config.yaml
activation: "swiglu"
tie_embeddings: false
init_std_down: 0.0
beta2: 0.95
lr_head: 0.0102
final_lr_fraction: 0.1
dataset: "wikipedia_en"
Each number is 500 + 40 x the weight over its row's rms, rounded and kept within 0 to 999. Layers, rows and columns count from 0. Numbers have three digits each. The size before them is the row's rms in percent of the matrix's.

# layer 2 MLP gate, 1344x256, rms 0.073, rows 0-191, columns 160-191
115:505502501529503531477538441518509573509488468502435514473513485508499458472472476503537526489463
093:467472486559490548437467490494511406460540429434453473505486510487450524420534410459439558447480
108:467463467403508517494481457522510575444514424462535508467549440547474458496527574496508484458477
095:515474459472462474481435516504533526511523596531495459603470504453438478461487529506565496556538
098:554498536509445511503519522554515489497450508459469589463475515470474502465489506376504475537507
096:505482423512558493525509464497505478484435501607569551461396526521462573471521527522498445489493
100:498493520571503552499506544506529544480456453424500443485519452496497496515430497452528519462456
094:485473467467519462508442512517529475523478446469494504494465532480511490518522504480466493495473
095:489483458526528473546587512535506486450488506516471448482576549539532475448491521488495529534422
090:521475492541566406472461483520532460520505461476524528426588558582562537509464425491516539518426
093:508536535523442572519483436461527498505499439569508533545505465495470515478498561464502473440467
094:480457511557516451452463448529508509460483515542487606424537518505456543483504507476475505525512
106:417574489433544428469529529493492570440495416490482511458501511482528515510575551494463565573496
091:476579477511514468522423447509484482514479511464505518539520479461489489554559538534482510514506
102:504491564507529501550536540475551564517488415574530543528564463468373511435489491556565564475458
100:476454419516497530446440516509443399494416501488491518408548495496459461406468556474489480533453
098:464511498588443474438473438487527493461563531457596470442510588536523579505573483507441527493444
097:551413514531501571482501561452493485584477547498471503487436496515502504541489531488498542472520
099:561414392505547534416497515528538461452434459528467503451476551499512462510506502502542566529475
103:514534560483516500450517506564453455482476442455475525487503439498513533497526587503414485516517
095:469534536534438455417537508493512445534483543516503509490466566508539487544484571563533475484515
089:429553441471486522516473511517492490517413500426548475483561491526498509536598434542511458475424
106:493535477562471476526479517481482570485507471489465583476457516524570517488527492554499454532458
098:559481482481499488510423509550521520591485449518467462466463515474533498473501555490507517534558
097:477503513540488506512544478573486481503462525501510486496480470490431520503477537506496517452485
098:502469499418545519554414487466451530522507496567496490490446435467469487561561430464478393533484
098:473485462499467478527455511553579493451480453468579422543575503436489523500561509517447486512461
101:483509567463500507456463522453427469481490475438474511497637521516556433482508532555525516504511
101:422483466513522435508437468560574520480517471528467476481454453500475570517502467453475517446485
101:463564413494477515543446519499516508497503552570492552569499556458430555459571494500471509571543
099:465479487570512522464539445523424555452493513540557530498455451469486453454557496508513519569448
100:551470458495465510490493550531496456498488539471482510451543517484453505538513507521465459440475
102:478465529536529434479493521517509418453482473478478568548439604453534547421471555453538513561523
090:397477464485519459437509496511553510482475495503464514545443541465459587432459558542482472582474
107:480629408480544571445480517529446489480497407492481511535504532457429478501507505480515608495419
106:448442502505526473511464420563488461462458525446562543512443551457448542494508488478541512556535
103:417523526513424485486470516578455463535513552511478608448566486579516464555470562487504448443562
106:524574492473540494467449447464483518539508420485514453501424541509513551546517535438525511452532
106:528483450503459399516438516487544499438504504543508486462458478511441514503560490516482497525468
101:505539481475495492462536496571532489538477480528443545450491453481495470534497543503475501502589
099:519578538523508502469463493485429464540444461513480443509463490462516488431493520469544481542483
099:541518537509449441473516503426462430456515500511501444421538421493465477498496446436496522497478
105:562516492524565517513516483512542495509554498567535498479531501466503529423500470523546556497486
097:518499471477510500496502529526465502556421447567487490453490466495485562517484488505576421498479
094:406465501540534554528492515488473498538483552515530552415485417484481554518577537491518493467470
101:558515535516497436526465534507486533487497494489458466439451563451415545500414446523466570509493
103:491568505591456508532483538458493524552563539454515480408485505500588482522482486535401506511515
096:471539472502452439481505425468509535517510534488513465521491454490470479482479541485519613451528
103:441512527502497530466487572474427477472474481503550510474512433494471576522476492518515553549484
094:523522524540556469495489518489552452480460485495526461516452583509494468531518455492494525522459
094:563539445503489468388501529488455513476525451466484509468542428454458537478530540482503551489532
099:476537451482483541531447475441469456402534515486447439515450498481515520538504439513532529536456
094:556459457501526470530460512561472514503429449467482473504507532562446421502578527487463510527504
097:443550512437491444449509512593509498494520498535468528505446531536490473503482494501495543460501
095:477439433511477449450477505507501480507479512514513505445598532432481537587526540519427500529551
102:546393520531445479482531471561509504447520531546472528455529519521552494497538486439431477474464
104:485494456395560545522545466512537504474538494490463492499477468473456476530522540512496523530471
102:446493454465531502435462561569479450502523488519591554486475501465528530489501529475446488535532
103:519466535542546532495584410443465473489548469561455531574510454530468495496510459543544484464478
099:419529453545491540533505532545584486493479402537510530564452493530571546482523466501491577469612
100:465468469463470441508513455584560495494495503519501506495565488424503485528514473475483486568613
098:507504499468567384568478490484499444500523558465434478468502453544515503470535491508483535525520
111:474527502458509504524518524479477459469518533476538566543459501534479502528553522492470535469495
100:465546493551550462504494495519501427493532460439567470501527538531507496477472517501466494498466
100:581450538473527498491532553491529510570478538412504430576518488496492499472480406398442485499519
104:460533550491494490479470490498443536555453538476477563466486530491446522540501512503485551561479
095:503417568520501509524458596547535469505532515529496545479482506587522551491470525436506550512477
099:517482519511436442478408531478520523568488601478568560450466538492599521495500489476459545486482
103:455478525535526474555486564489472551502557525490453538427481531490501487536478530551481585558497
105:461417477463502484435592437535509470480505427532582523449516538505474504433485507486496463458474
107:463460576566518504513508572505481492550469545571476481470453541480505572472463526472543553589535
098:441512470475505484422496523491414526468520495436425477455472475513530527528515587483456482458555
099:468495584493535486516509475450440503487525473494508460552500497531541518509507464475436445495470
101:463499549552455522472496540506529511472502536551506502530471468438484471511499521535468477541460
098:441460454593509474479477509549564503439527534495511452505556590510524483535504497543506488536425
097:448540421472557471471537462482502498530483430446491477530519538489457504533497424547521538504509
100:519481481491466369498498517467509482489476454541497509501475519474464506563485468434502519511416
092:494552538523437536420472481413480538490530483559492550530514467502528498594470473483488430430519
098:566510531535613417393437471501442415589544530460499548454505496540487543495536563501497527566442
100:536543517474460480511441511566460487538477426518466465500528588533506497497537462515508520480473
099:511488470537434508519539527391490520488529438515497494524484441477564481477533498504484443505487
110:536469565464490528537472543478415476385452460524494442449514512446489543560463537469461513514447
107:519499476495458467499526578539527485508468432546498507381501505456497539517540526431488521520523
101:463419484464539525483447510458502531519488443446548502481501447450500509522529551439452462546431
097:417484513509482480466488514447473432503520454501546548539510528491484558530528466402456450452492
095:465534526522493523456472504519511504509441526411486550463563468544453581410472575503525596507562
101:464479514453538455475471528465555504487493441493439497498473590601501474545536528479516454506515
095:488438469485464503508469505469467444503475509430526566495473469482506502459487511495499482516505
096:517460520444439524538520460572472491447437519459495510542522539529554467584460488471572408569555
102:486489445472526509532543571485439513481485538493462520502477432581486536475482443493539525479552
103:563511526513548540454459513446524463519500493489484509559411542520465548495497480468526503462455
105:415501500530481435476473488577457457437452441534445498529483524511528520514488480508451528485501
104:579574481502540547520430425524483488474434558421570492562491481567503473486504484546552492522478
096:564481503488455504543494495506530513473535549504510641409470417527451455468511522439515519511510
090:433460502533513480569416501583506489514489549430523524509468523553504506425438460562524554522506
100:495557498545490473477453554489488437460480576452486478490449418511495479573535531473517483499450
102:500436440432439536574507486562507548464501475526427589520507492435514475488464492474513537465523
099:482480469552494531466513521522460477535499524513575476489625457512499441565539494438478467421459
095:520465576496506482470512536475534469578512515434480461489493464559465517483509609502533503471535
106:488534505436433523533483532489450489497461471544523468451493472468487547473519532452501508513517
101:501548540477546511535479526444517506528450466540479412424534443484462545523524504462464576526516
109:498512432471470474533470545494467533477433490498534497546563420507519598517483479494459581470546
097:476455482560485495474506487513475448486512512525506458449525495436518507434527538432564494465481
098:493533462482504512544510434495540473488509435451493475539464519456525541445484495491546555444444
100:446483445509476486477517564592491525463548546519491604516507551468501477436519439461521516588528
103:567501526463470538575472445529532553530543531544440524500483557445459457432448528523420490473507
095:492511519483435535551383526511508467535509529459529560429503484548493558508575486441489549545530
103:436528552435483536395515513506423526477494535573542519489465555583518525442524456444495527524542
104:539483570538512531462467526539483496524510512451442461507470444518445498508490483490472482487430
093:456472479410474534416557469497491484535538481474479590497470444443371529540491491507469470512539
095:511488480472494506513443591526505484490540477515488535488460519551484487483562511448458412476548
099:480479473552554443440435518482560584547608476462450450498497490550551529522529547497505483517459
097:499408499490568480441461454536493481531574463481436492516512507473472533495521470437498532480483
115:527533529512517503556422491514493510505488466557504537529543475475584527454534512513461506498506
102:581495533428466486502534471534546453532420445525461501559491586485496484434504506513469478454524
098:440450596509595475481418480492495491541504526499532519520514506415476514608522505498415487559427
096:504608503509601456483513526532557470500508503394522493490439451447527519474453550490472501493552
097:478536524529471468536471508564481496539565520499434450520488514490477509504416551496464489486512
104:470413497557457502442479437495565498513551525460441501499540504445450493580462532529453540498517
101:505485525521542516554451480465497520533534544487523544510492469509498466566515581504485474431496
096:492466532521448483454445494568577422463430536466474448489508542555534496484428467441511534518515
091:504530520468509539533565452576493561483493524460450480495480481513437528549499469503560496498522
100:504459519432543468497537485489516487432504474418478517475517522485483493519478545494481523511535
095:488484523558528559482552445465500535503465513514515538510441452445456566530530506457497457514522
100:505511477456540495463547495593466580470512545578485595489526522520443491430540487522481501481482
103:475445460541516492440455613446507481508436601504437457499503467554548562528554496506476503517485
093:474551475568466498499516408514379519499462524484536561485566440449435477571468411493402543501521
096:477486451502521466525486536478471516478551496513480466530497500531419506518550490478537531502461
101:536539488522501421553505428531527539470547469465446489475511523535467470555477508487516489415539
100:437480464527539511501547485506544540541490526469514493490430481532491517462454492501466491493485
102:530487462455481502534493500497532494454503561427486510462472587498538473491448559493572517485462
107:511455439543533438511454518491509493452549485499501464512482486474458490452501551437512525505472
092:485457447497531517477500536540573459544439460465481493519473477454557541515464546467510466487539
102:455503573545506560465490479549503516494526565475490479468513467506506554521512497492510510460521
093:545534580459452579506544507512456419467484485479538467450494559466527518465536429438543526566510
102:432495500465493485536488472509487479426419481454537522538462538522566446529502470467543555520533
106:476486510466492501479458480537491535467495538584519510565516586504491566509530474489471501472469
107:497526451490459484411437523512526495482457470500503517507559446489470546479498500509464517481464
099:499447512487462508479507548508478492493507505499441526513582464498568491555408545504485476522477
097:493565503449553482443478543514541527544519448525535450508533512538515463495465530508435535467444
098:520511561551547500489473446573508572509476522515502537487466515503502543515555521462524531543491
099:470474551524576479515516484458483551516477461530568437406446495489469544491599523505453546536499
100:523476581522519474429563490523503525504494502482500504471480488528518490442452617490487529515464
108:456557463498495498498488507515480579507469476490415530549451446510586592494497425534530485521539
102:510449540511493517499494429506523427515477445482477501458527497542505463493461516521427475481523
106:493537534485520473473489461495561533456547527483521438498517505529518501500524489480502504463499
096:501469465471459456442541458453558498503537482458462495504484593546480455556541532488509438443502
096:478487587568551460536473478461497502541521550471549545510469548559585505459505555514439482518555
102:537491537511487521511545477505498458533498492452540448515560432459523497489489433498491492497489
107:535504508466476500610508460425556507554551429534442428530518436491533582451518415488440429457498
098:531524510543545489514524537556480502494484490543529499487495473452429530656535442517504515559440
104:501469471476459552484504510457518563481447554449500551465555466432509525441537517483482506499437
100:464492436500575520397471594481460514482486438543499496579540416470467504514553513484534491547515
098:523504481510542485587426492602572478523528477472515483503495511510552460481493563523452452457424
113:477474489464480475502523510582478525600512532568503616441520554509459499503508463538526476530590
112:450530486526511536541525542561491491435489427505487514533477481422493540463512411482475545494556
103:464538526529507467545439504517553453554466507450479428428574464450430558581466539473451492573513
098:438552476500627488488526521532533528530544526480478526490520447479531523429495500524514477490482
106:493476478483540526509508562494510459532539532551462530541561465477446533410561506512490542510559
095:536489504432517498480526465508456460515455484529432503474512496511497467480523520439460536416398
108:471537516491527492483475547439471511572436581450549543441541495485515530513557484450483545425489
092:542528535487448491566502446558557530500520518489536536544414556478497436482492492473507520524471
106:478477520481483484523490483542486508536541496523507469590496488523441556462473501507503485546464
102:505523412428541524465432455530531476455497427538518418500474517513541516543490504517528513515493
099:444466557430490470544446469537543522489512473561562527421518493492500516492429449558555490533505
097:438444468471543462503516549495582524399459536488526558480535526452501466541588484453479543481435
098:488550489472543551494499548469489565537503516514429514521508553559482511607455516482499549454463
106:530586522600611533511457499435500515528468459520438605536503535500497496444537428593506476470569
106:527524515489533477517434513642508501529533458449502537553496537559491466403513495502484430525499
105:508428499488561468507532502574551478510532481496507443513496514490530479494490423510506493520463
102:514579472526545475498418544565482529470433506576530519431555425492469468536582462484516488447487
099:541478495544492451506525516552498465514457479496427474497527541553420588500502549508500506513540
099:418484511538539487509477528554503478440463522555551481451522584476545501552487429512495524546479
094:449465609509590495459472513547533495457499534471455515505464517518541534492522539484535561500453
102:475561546440516474527551500458516523511511513531511538479457465489536530538478483555560500595505
102:466575517454469535532473499567444460537507478530484600505518513507438459510561496558457499480479
108:458522500492495485484388617536544548467457496491480498517465543509538568510533406574479467560528
106:539527477513493508476507492501487511487522453497538427538480482481519564447520481494533476487544
099:492427554482484501460527534468530412445475465533495533398491575493513580516543474519427510529486
101:468497536601473461460458538565476385519541539423505483477493508558519462489551529462466501480524
088:530440493418510580454504494558509476516528486503573515432523519515490467558495499489570451512522
097:482509469497479486433508507448471472506544513513520394565483478441499523491509534505537518551442
097:447493532478537489473489460452523580518563468534421540517535429488486500517613516543455521551504
102:541503493534467429480479543465512482406512458525510452530486494505436553481450524457469569483528
098:535513543546503495489533442492526481536465495486506455459606520507507568420506490462553534499430
103:433451459450537523509542540504554472505492471492539441496437502551570500585498550461442461498380
097:482510480531518579480563502593458563493461519511549468483490527441588510465539501436529542492492
092:493446508505602538421503518526476436514470553539454554522510503442496490432488473524497517589478
103:430529483495459532471449546579562481523471474478449504528504481459486531479547498515529485527542
098:508382521500477491469590528569404519492494522426512470457611552532546538488536545530477519528507
100:514515509564512579494542526492500449529494441557531449482475473475427492495541510488465488473526
101:460539522449498514445577487513514504510509446514464459556495516506494477555524537466446531509489